python train.py --num_hidden_layers=9 --hidden_size=384 --num_attention_heads=6 --num_key_value_heads=6 --head_dim=64 --intermediate_size=768 --vocab_size=2048 --hidden_act="tanh_gelu" --norm="layernorm" --norm_place="pre" --norm_eps=1e-06 --positions="learned" --qk_norm=false --attn_scale=0.125 --bias="all" --tie_word_embeddings=true --parallel_block=false --init="normal" --init_std_qkv=0.071 --init_std_o=0.0167 --init_std_up=0.071 --init_std_down=0.0118 --optimizer="muon_variant" --learning_rate=0.00798 --lr_mult_o=2.0 --lr_mult_down=2.0 --lr_head=0.00689 --max_grad_norm=2.0 --warmup_steps=200 --schedule="wsd" --decay_fraction=0.8 --decay_shape="linear" --final_lr_fraction=0.0 --batch_tokens=131072 --max_seq_len=512 --doc_mask=true --z_loss=1e-05 --train_tokens=878500000 --max_steps=6703 --dataset="wikipedia_en"
Each number is 500 + 50 x the weight over the matrix's rms, rounded and kept within 0 to 999. Layers, rows and columns count from 0. Numbers have three digits each.

# layer 4 MLP down (transposed), 768x384, rms 0.0668, rows 719-767, columns 256-319
439495438386491499443486467625507455537515485513548497460521581535536507465470503566572469440500490456452550457524466474508629498433502505507522481558449503564591522434511415562446542410533461
451522496607426500472586604526453535469468463410443578478556607546423490467537510522477495491562519520420520472435478512447530473537576547524482451454524458462572501494468572617545528545542463
543463449496520485456554505550469564530438420574469490467563522468533523470482538503462460513508476513457374532432474561446469446419557548512566575560430503406545510504449550486481468544458552
505553441545462511470501539419487508526565445548485508476566579504538451525459477523526362485517417475561419522518499501444384507481379534448507558474455447499537438462540524526564555492492522
457567468481530499412395431496528485546474535512469536445482491395511608555446560477516531469452547496509520457495479503473544510494478507551474433510574493481554510504460515564496458474492401
636420455521528470469505529487515402510420464505489438564553435611482531534457510602562523582576558449506518468601472535534521559456578502530586667496489411518426506493474463583494476422590497
455565535421485494565541548519432430538438422478481501540588538504572421529540535519497431501533485526474529427535508495509511540512486488520460453504462551552452477543491511501533521461516500
507579517465524540534443494476523523428517576466541474460424465468523465526516606514459449468463536544472493613512492505485468479460432528517463568535499529499544423521535456516480455487565419
485504398458538521471512548559482602468512485571439407520454456463486514562556409574486488460580445451451577506581567544403513535496452428433474519469580397511506399568421481482374483484477534
527492471534439559520595445452476518474491495455509512544470486492510580498491435512540489445525569538570493346507515495383495504490477482510473514445518463460534449485482604509564495495439532
502457438529457542444571464412489479576396620516548436484496529445568523532511491490461553538489484536552534538453533523551408415514523522591474541525497554534524520457492491463534448390470478
485440523480480442472560524492559441431511575452568395468462420580461511388483488512545519588498522569522524445445470564440507495463462405520515518510527502542505455438525421516597504443543399
515496551477481480512469464600541544579486555475452506458436453470510490507484542553525574508549533511486498500446509497529473586518547511553412419540460459481496487501459466487488463585617516
384510539422484534472538643501535520470475450549551571493466454503441512466406423535562511478517487470440517477483522497488532565386476472538490410500556488539569468442477458528533418530490567
506464355497475513453471530498573610508585483509531482505499519619577539542569569628553449415578474576490512469492497516479489447509461440484529515482531527418507568476474512374420485500519479
514461476485501440510587514577503510469384582556475478557435481430589453499450447543387481576586438540502544485528457441481484525517522466530596477407506495492540509424551471520600476488548530
540507568447531490556517540476527485515485697413581486553570565449512571457477508492417504459531469561463506458490479497483521501545522584531603509530516523457443471514500391460478500483529533
578487454434491549523515539538513550501538444461536456514482523610509431466532527467509448589601415550534490452419492429473522629579589588515525486498450606448494548606621427559525492517499428
496482516596487462591449516440487518496498551497483488641458552470496470512585539559513459446340494507471405405488452473377489467472491437460515506522425529382515546540486463549443545488436476
562462425505581533487562492613517461434469518499512454488536475629521592515547447415568485491552572423509415475474535507493489508434527534486507561491457513496502519540508547519541516452439489
481446501518506561419590434491522462474519413477461513510538488484537511420503528464634553475455515543479461429486551555508518476495509487485557504584584485533508531566427463511577529431480499
517438418444470350560513450529541496477487505455450487483464531512543443471554544519417512435557536553416548426493490521529552510589427526567457489542489544534420542504531454449455493475532542
603551558599441475614493485589509554440544553552477559471581529475455486518535404495457526496600420520550426610591502485594539423458395480462491572510520478514478557550472583468492530546466484
545464498539575475476490520421489466546582484414445475512472527482443554558481507490507467549454518535518451500474460541629523402495457428515615563449491598511513362398519411513516449510535509
507551442487459419506441512499589474482444539518536579514436489502550552510507541488540479440391409501525499474532444433536429482499589571452487484575576470513536514544541460481522548577489578
459497528419444407413444543508378507560505450502474533466465459463421504487499526510491535518456435495529557554411538495486378476563459544452541482502545460620599369484586444468558534483439453
364491545386549485509521534491463404550546478496439591515515532557514489619493581531627531532415522481555588502439486421454481531476548560566513498559545565469537378452547549469530507676471564
493509416554495431537466530437529442546526379438507527484489442470528527417501492520534481484355566520507462525392586495548488510404546510538401448497412473482487527532548509542550499424512428
451398461514520492471486517546468382453535542486439516507406532556563586525506528516524445608507516392533544406534554481484580494440536521474580531514483550513488488491456565492511495537505478
531498494577436492600510466516464545486411571564540525512559540611410428430464440534677521531546489545485518529534509562454578436590538493529525482475525514506539517523518493484546511573550404
529558468469472551492522477459540497569476556467559531450504479485490462507534416545521521484519406508561459482451439400500465524601513477509509545481424530486447534416495467476553516503588507
524574492457414526543531437523494445386546542571580552502484439542485453519444544548462522410535541430564491504460449455509495463521538471496482456409524498523436447552530497506491481575554502
393567436483395461455455481481485552477449510427531543489446549483497444509434456492570525555547421495513466506448497510558452495466474572427577496441427502482507481539480533494519554523469464
505529566437489528453512457538429448512453459420511492455686428496434494539462487483552565462490544478475483489518542451433465531565502461436434409571508436562441552484500468508473602549528599
486460507502473523507460469606522500482559518580500535479445497506483508489451507504428520551507473531459523497535557433529479509553530520482462425478535520539422419504536548513596483512519503
549493480569468518485571408418509485507516484521499514544559557553488536425576469469496517484546517526525447454561564445493454571465453458548480444472547521507586452528492515516495479499544524
594488553504418512514554537473678426412540469471528514557562497563512465514493442406412530519567532439481467490429552460455452542496466512499427509542577539450426582549473457437481536443444568
492598464479438505423558460543483562477482447535576529489500520429510501531524630468467516540479512500485571526442479552587482457491573449476524491540534413458525465498434501380436375511577482
550467463465536474573533394447547542512474441457513432502541516457471529483462454592510502555575425516575447495551529509484488534519522537453462470465505573505415459507483430418520424447500559
552538509454531481551583496428478439560597482531503459489499449476460518488489541456608461545532481507536499462476500553453441467479450484533509500458469491421426563532505512455541561432425487
389441525576441468393524466528412440542414415490536428538462551504546512503387454412460509556460472554565499496444543529520581452571613450506471528494551542543514452437561461454458612477439459
462454578493503404437598521508544599434475494534508526484499593468475424554480452493397534440491389494510463502519511449415554501639458477476489468498466568502465470520533580560399514528595529
612502537520500457525531532489597457508520605435487447415430638485435457484531398495497499488515465504464484507611461474449480516557578451466517559537511487490503488531442500550462493593525550
488502508525571512462442456552484504541524494597571580573473405523496467465545541482564469451479473477530448497548512457516376615536463503446461546542533513490524573460544588451553435463493388
532527446448468591529614501451559546471498445469491499370515456495453574410516525487461570483551466468530517458594528543613516484472416516393539472514434513502430473538531454591560476476477461
428481501549448566496465543495448420431529454480538409556404495562516433449469547517485474478479509454466582475548529477522643545579577536518492474392539560491542501492479505495486539410455520
542513630465525485498408521532493509593571490486451449407503499538430444482521512585461483544498510518458554493459534536521481488477502545509514439466476504589472540551495413518475456525557448
527348562466504572486532505525468484459549547444577507527507491541414529610474474527391464480495587507459509503577586510457538561449447541479589517520477435480555549591471495518507516486536558
539577443498459477624508509439496459498432534529434473517532481504533450483483598440468533496529640508539498579520523461552462474480574425425537497555437448434459481474531451520546503554402530
# layer 4 MLP up, 768x384, rms 0.0528, rows 720-767, columns 256-319
514522464574550458458563518425478411498511447558428480454552470458507548367535545530437433533484511535445450516470552500413559520408498458419710602452498526495522571551514626493499612515410464
483495637426543470466523390564522491533498490369514473489430482602538469564566518523610477482465491486525501570432477411477477581552421533479398489446472475531554539452495504515543476467448514
437525540424561438440510549472501537484431504517494523479498441485508524523482558493487546550454509501542487563562335482504531549531486424628449381441532486495558440450482475481640522552519640
593423535500534427526563566539440498544460475469602520437521432431527518520483542598497512483478488452528394579485471489515492462507411522435512482556516518529564518489504531473584423500503462
455501446374425483513440425510430569560551503483419521488440501524521545573480519525447452532527431469460601384444443520484487488452448551514486521454485476489416544377496505468498532491523531
572420534538571550456534434489512483456562454449519434506436439488592452419422429509536513476450539409453502547470464579351461506458488486511553565462537429458495494526520471453487476476511442
504471474485583521499559490581535485568457411444437452419485516549452538480507494488505482440494471511611540536577462508550505511498592506472526518407528465555490533510474499499442457507432572
546433433528422454479493547523506520473602418489472389557460555441480537446489444484516441500535511485502527456418409466478525503460637437447496531468379506603582515486515461516459508444518516
507502597500590487419486485470511472507481494483482441555582511539468532465570565550474559497492481535415465598554524429495575523485436483527506577557487499452501641527474475488619507563527485
493473540607563502535537488534582549449481439489452539474583434525453526497581514498521466532467606503514470506608472486517576428530582433520521438507444470500466495417495504501496516537580540
421439487518509536468465422469535519552558549399464488524520466560636435550490503514368514473617495481489490558449542536480545503532473552510452463408451542535490575458499541514537488528482502
491420474476521555528459494560482498511488434452431549556458506446430541504578473421499455436464501484452496463464418561452475522544541508472557520473467509507573450493475530509485450436503543
486425534423576517478462495507574502417575495536507552505595480552569524477514484482427560466483461510498471540497543426408499457589430575397556450559524530525566479510542536432429518523567437
501549507601520456505512551491478483525479539509453569473490491554564539477446534447546515501389353489493450540491437438503591545505417484532479529469538459397487468453543536521549402429493472
559420579574517500528481521471480567582456586496470391527518501560471549440454548521588459467389367552460449488509573497605512467493456461534452539525550460478458611465525505474503500465499532
495466508499454436490562501592492527485462527603457498550367478530460477561567480494487555493532515486543550474491502492541454552508404507528510421429565542513453521542481505525450440431506519
386427512525489449458494484552538480400466468505637504419574451463498370531418545495482470437524518511428464556494489527529489552492528557469485525474456474469499497509487455456448470497455463
471476458564483551481450590447543460513482479527491490486391355446502600584464449476538495520468529497502505484542577456508562519552560500562585451449523502522576533430461548494539452468509571
445536483549499529476453513494506515497574487485481490445477458473501535479527560512480536551413572509579431557493443435564456593502446483485482505513574477488448527545510589505433578500576455
450567500562489546465586443525556484618405467427471563538459453518471503566557461538606502502512418577511570509544532459573455490489454492495560570472430552585560477472634486415493365468471496
501544483504517535425451517516478482491567487456566477546498365425518513491474531476533462505398464462558565472567511487463524546370523550508523469425449528532504485482468562621513524599519480
488490457506539448433496489426577571505540514471482441503494552518488514510410379488531523532498533463464609498488540566484481522463463522537432530457554521468509560592478491470556419463507553
436535496483474433495537441566472477593537548560512529489494387520482489416483501435543531460472540461494476516499529418483518567553535442497469589380541540479535513572467646534641474478409522
527570436546529494447529490572499504511502394520461589543374602410423460473514464511569476482486490556480542490514450518521527465506484455544496496413443423529458479522547569463442477465458424
498553578616580551450489499532487626525476611454545433483522479488483627470457512511489468455532483516423509506530509507521494451576449438486475510450502509350449525560484468412538532462455616
351473518513516527410573554531510519595513571607534576432503558512464539498540519429448513523575543479507504495525566495468468545447440391393511595574463519533545419495587571521510472469525592
476484489588519488481479543517400509495446499485579489488447530570512503481484555529558441453591469533456584574492379492399526582541575516497534504506511520538465520516428486485471486519419516
473473443503502455423541499580485575596502539481529544437674521429535462497547538474492501507501475526498583531449542577537502530544567498531451466494450412443432499531483564469488423483505462
475437627580460508553491540538509455463483494509381399414394495535511550416468444500519445580496564492387594520458456486527570549492503484475471463470411554515507537519533614441530514474580461
447359500543540587556503551582493467468546479477488493480482478554543487522520496506475438448499593531483478451515435575522532491530538506501452468491454512404489484514544522499484501530525559
467542493488484346491513477557494448481546496511544487557408549604459491485533447483439508443471517485426592535530425495441493590359493516460517532518581474558513497525586522569447511441496516
566440475497533543468492601486453420515513508417476441438538468424460553445521552443505504518399543522534498466508495556466574477492474517549521614506407419456477476503458498449395625498514523
463558463506548615488484556457614470487571498482474479459453409603494601528564459583512479509502528477469563473425399502572494603520499597567502498431532421501448501629459520468483458539383515
449500548560526498549556474504561445529535487452495439489509547433501550591565517398505477494540498557582486542411455496484476484504540472523596493518516532574456479517469435388416470495503528
493462504481486562450558535500499436473508524549454543450496454527488493504412435552416503476505591487497525550567461550587499503499509506416395483553521533429411585477435558465454527427557494
474547446438526536509466460477341545499506508495486498472407523454511519421521536556573450468408474556552509527537443452504476517513621445437611430496488510484532448482491550510519533554531433
493459502510479610553471499457464444529436490505397509525535554507534477497467449506500573494472472557481451475455464576453466539391437515535564480500470547577549478520489465542489497479450442
555516455506478439483521455538581609545518543553497546456440358441518502471485481447447494483462550467519550423449420391539472490480553442574481390519587458461532582541552516489443563524467496
430501470474460506405426479492567497458463491504551452484495461480482497507549492469444476548507516530522521483491604414580480463446479503599433459591520554537508475562387485507474517544591572
379454521479420523501507537639504561489533452502405512447551649490401451418478611481386578445518502526500494491408538516479461486495504538512481554473410562505369491452495540498553498438637607
423418497454440505541472495556538480474585515578578523500484486434435573449499611563522470591537490505488457505448539498474520432462492590419474466492524448530500499551644481445580374486573456
445510491476485463477433521534523544506473325521473556534557441619500452501518606555539458507429531428548560537472441530565484482496509532590465500547504428503513591476482527548467492337458478
359589478454510455498489607413439487478490493570378505516455456510535557471497512429603533623459527522518451379491517524568531527450549505470440431493574527566478528625524505516532498525525474
416501509487477515432520564369539544476515564513378581520444469469602570496447430445477389461541492506542462494487546489464455548475479471467466509478425517498460517476496541493496551523550541
528561507469518530439507508473538477594458532480503455597547572464465469518519563486448526483471478539579480498440458520546421539507523466440511518546486418518493621483543458459461491516513578
515577541506542478579470472562523484465514567492477532531525496485502520484444527437459526456495460474521516427507508422483454486534505457463503516520609571443505455480470562505567534475506467
520458527603457522436429563508581430524552522340558441448532467483445549505547392558530525514441506462490482486580582430481416575476567430451453521413502520525489521526529535467557482474492483
417453520545458425483503484477523513452491488503604486656618589496477521452514545608474523461490470427465547526444522557422591622445445583458405592474550528493563535419428543456437545625515550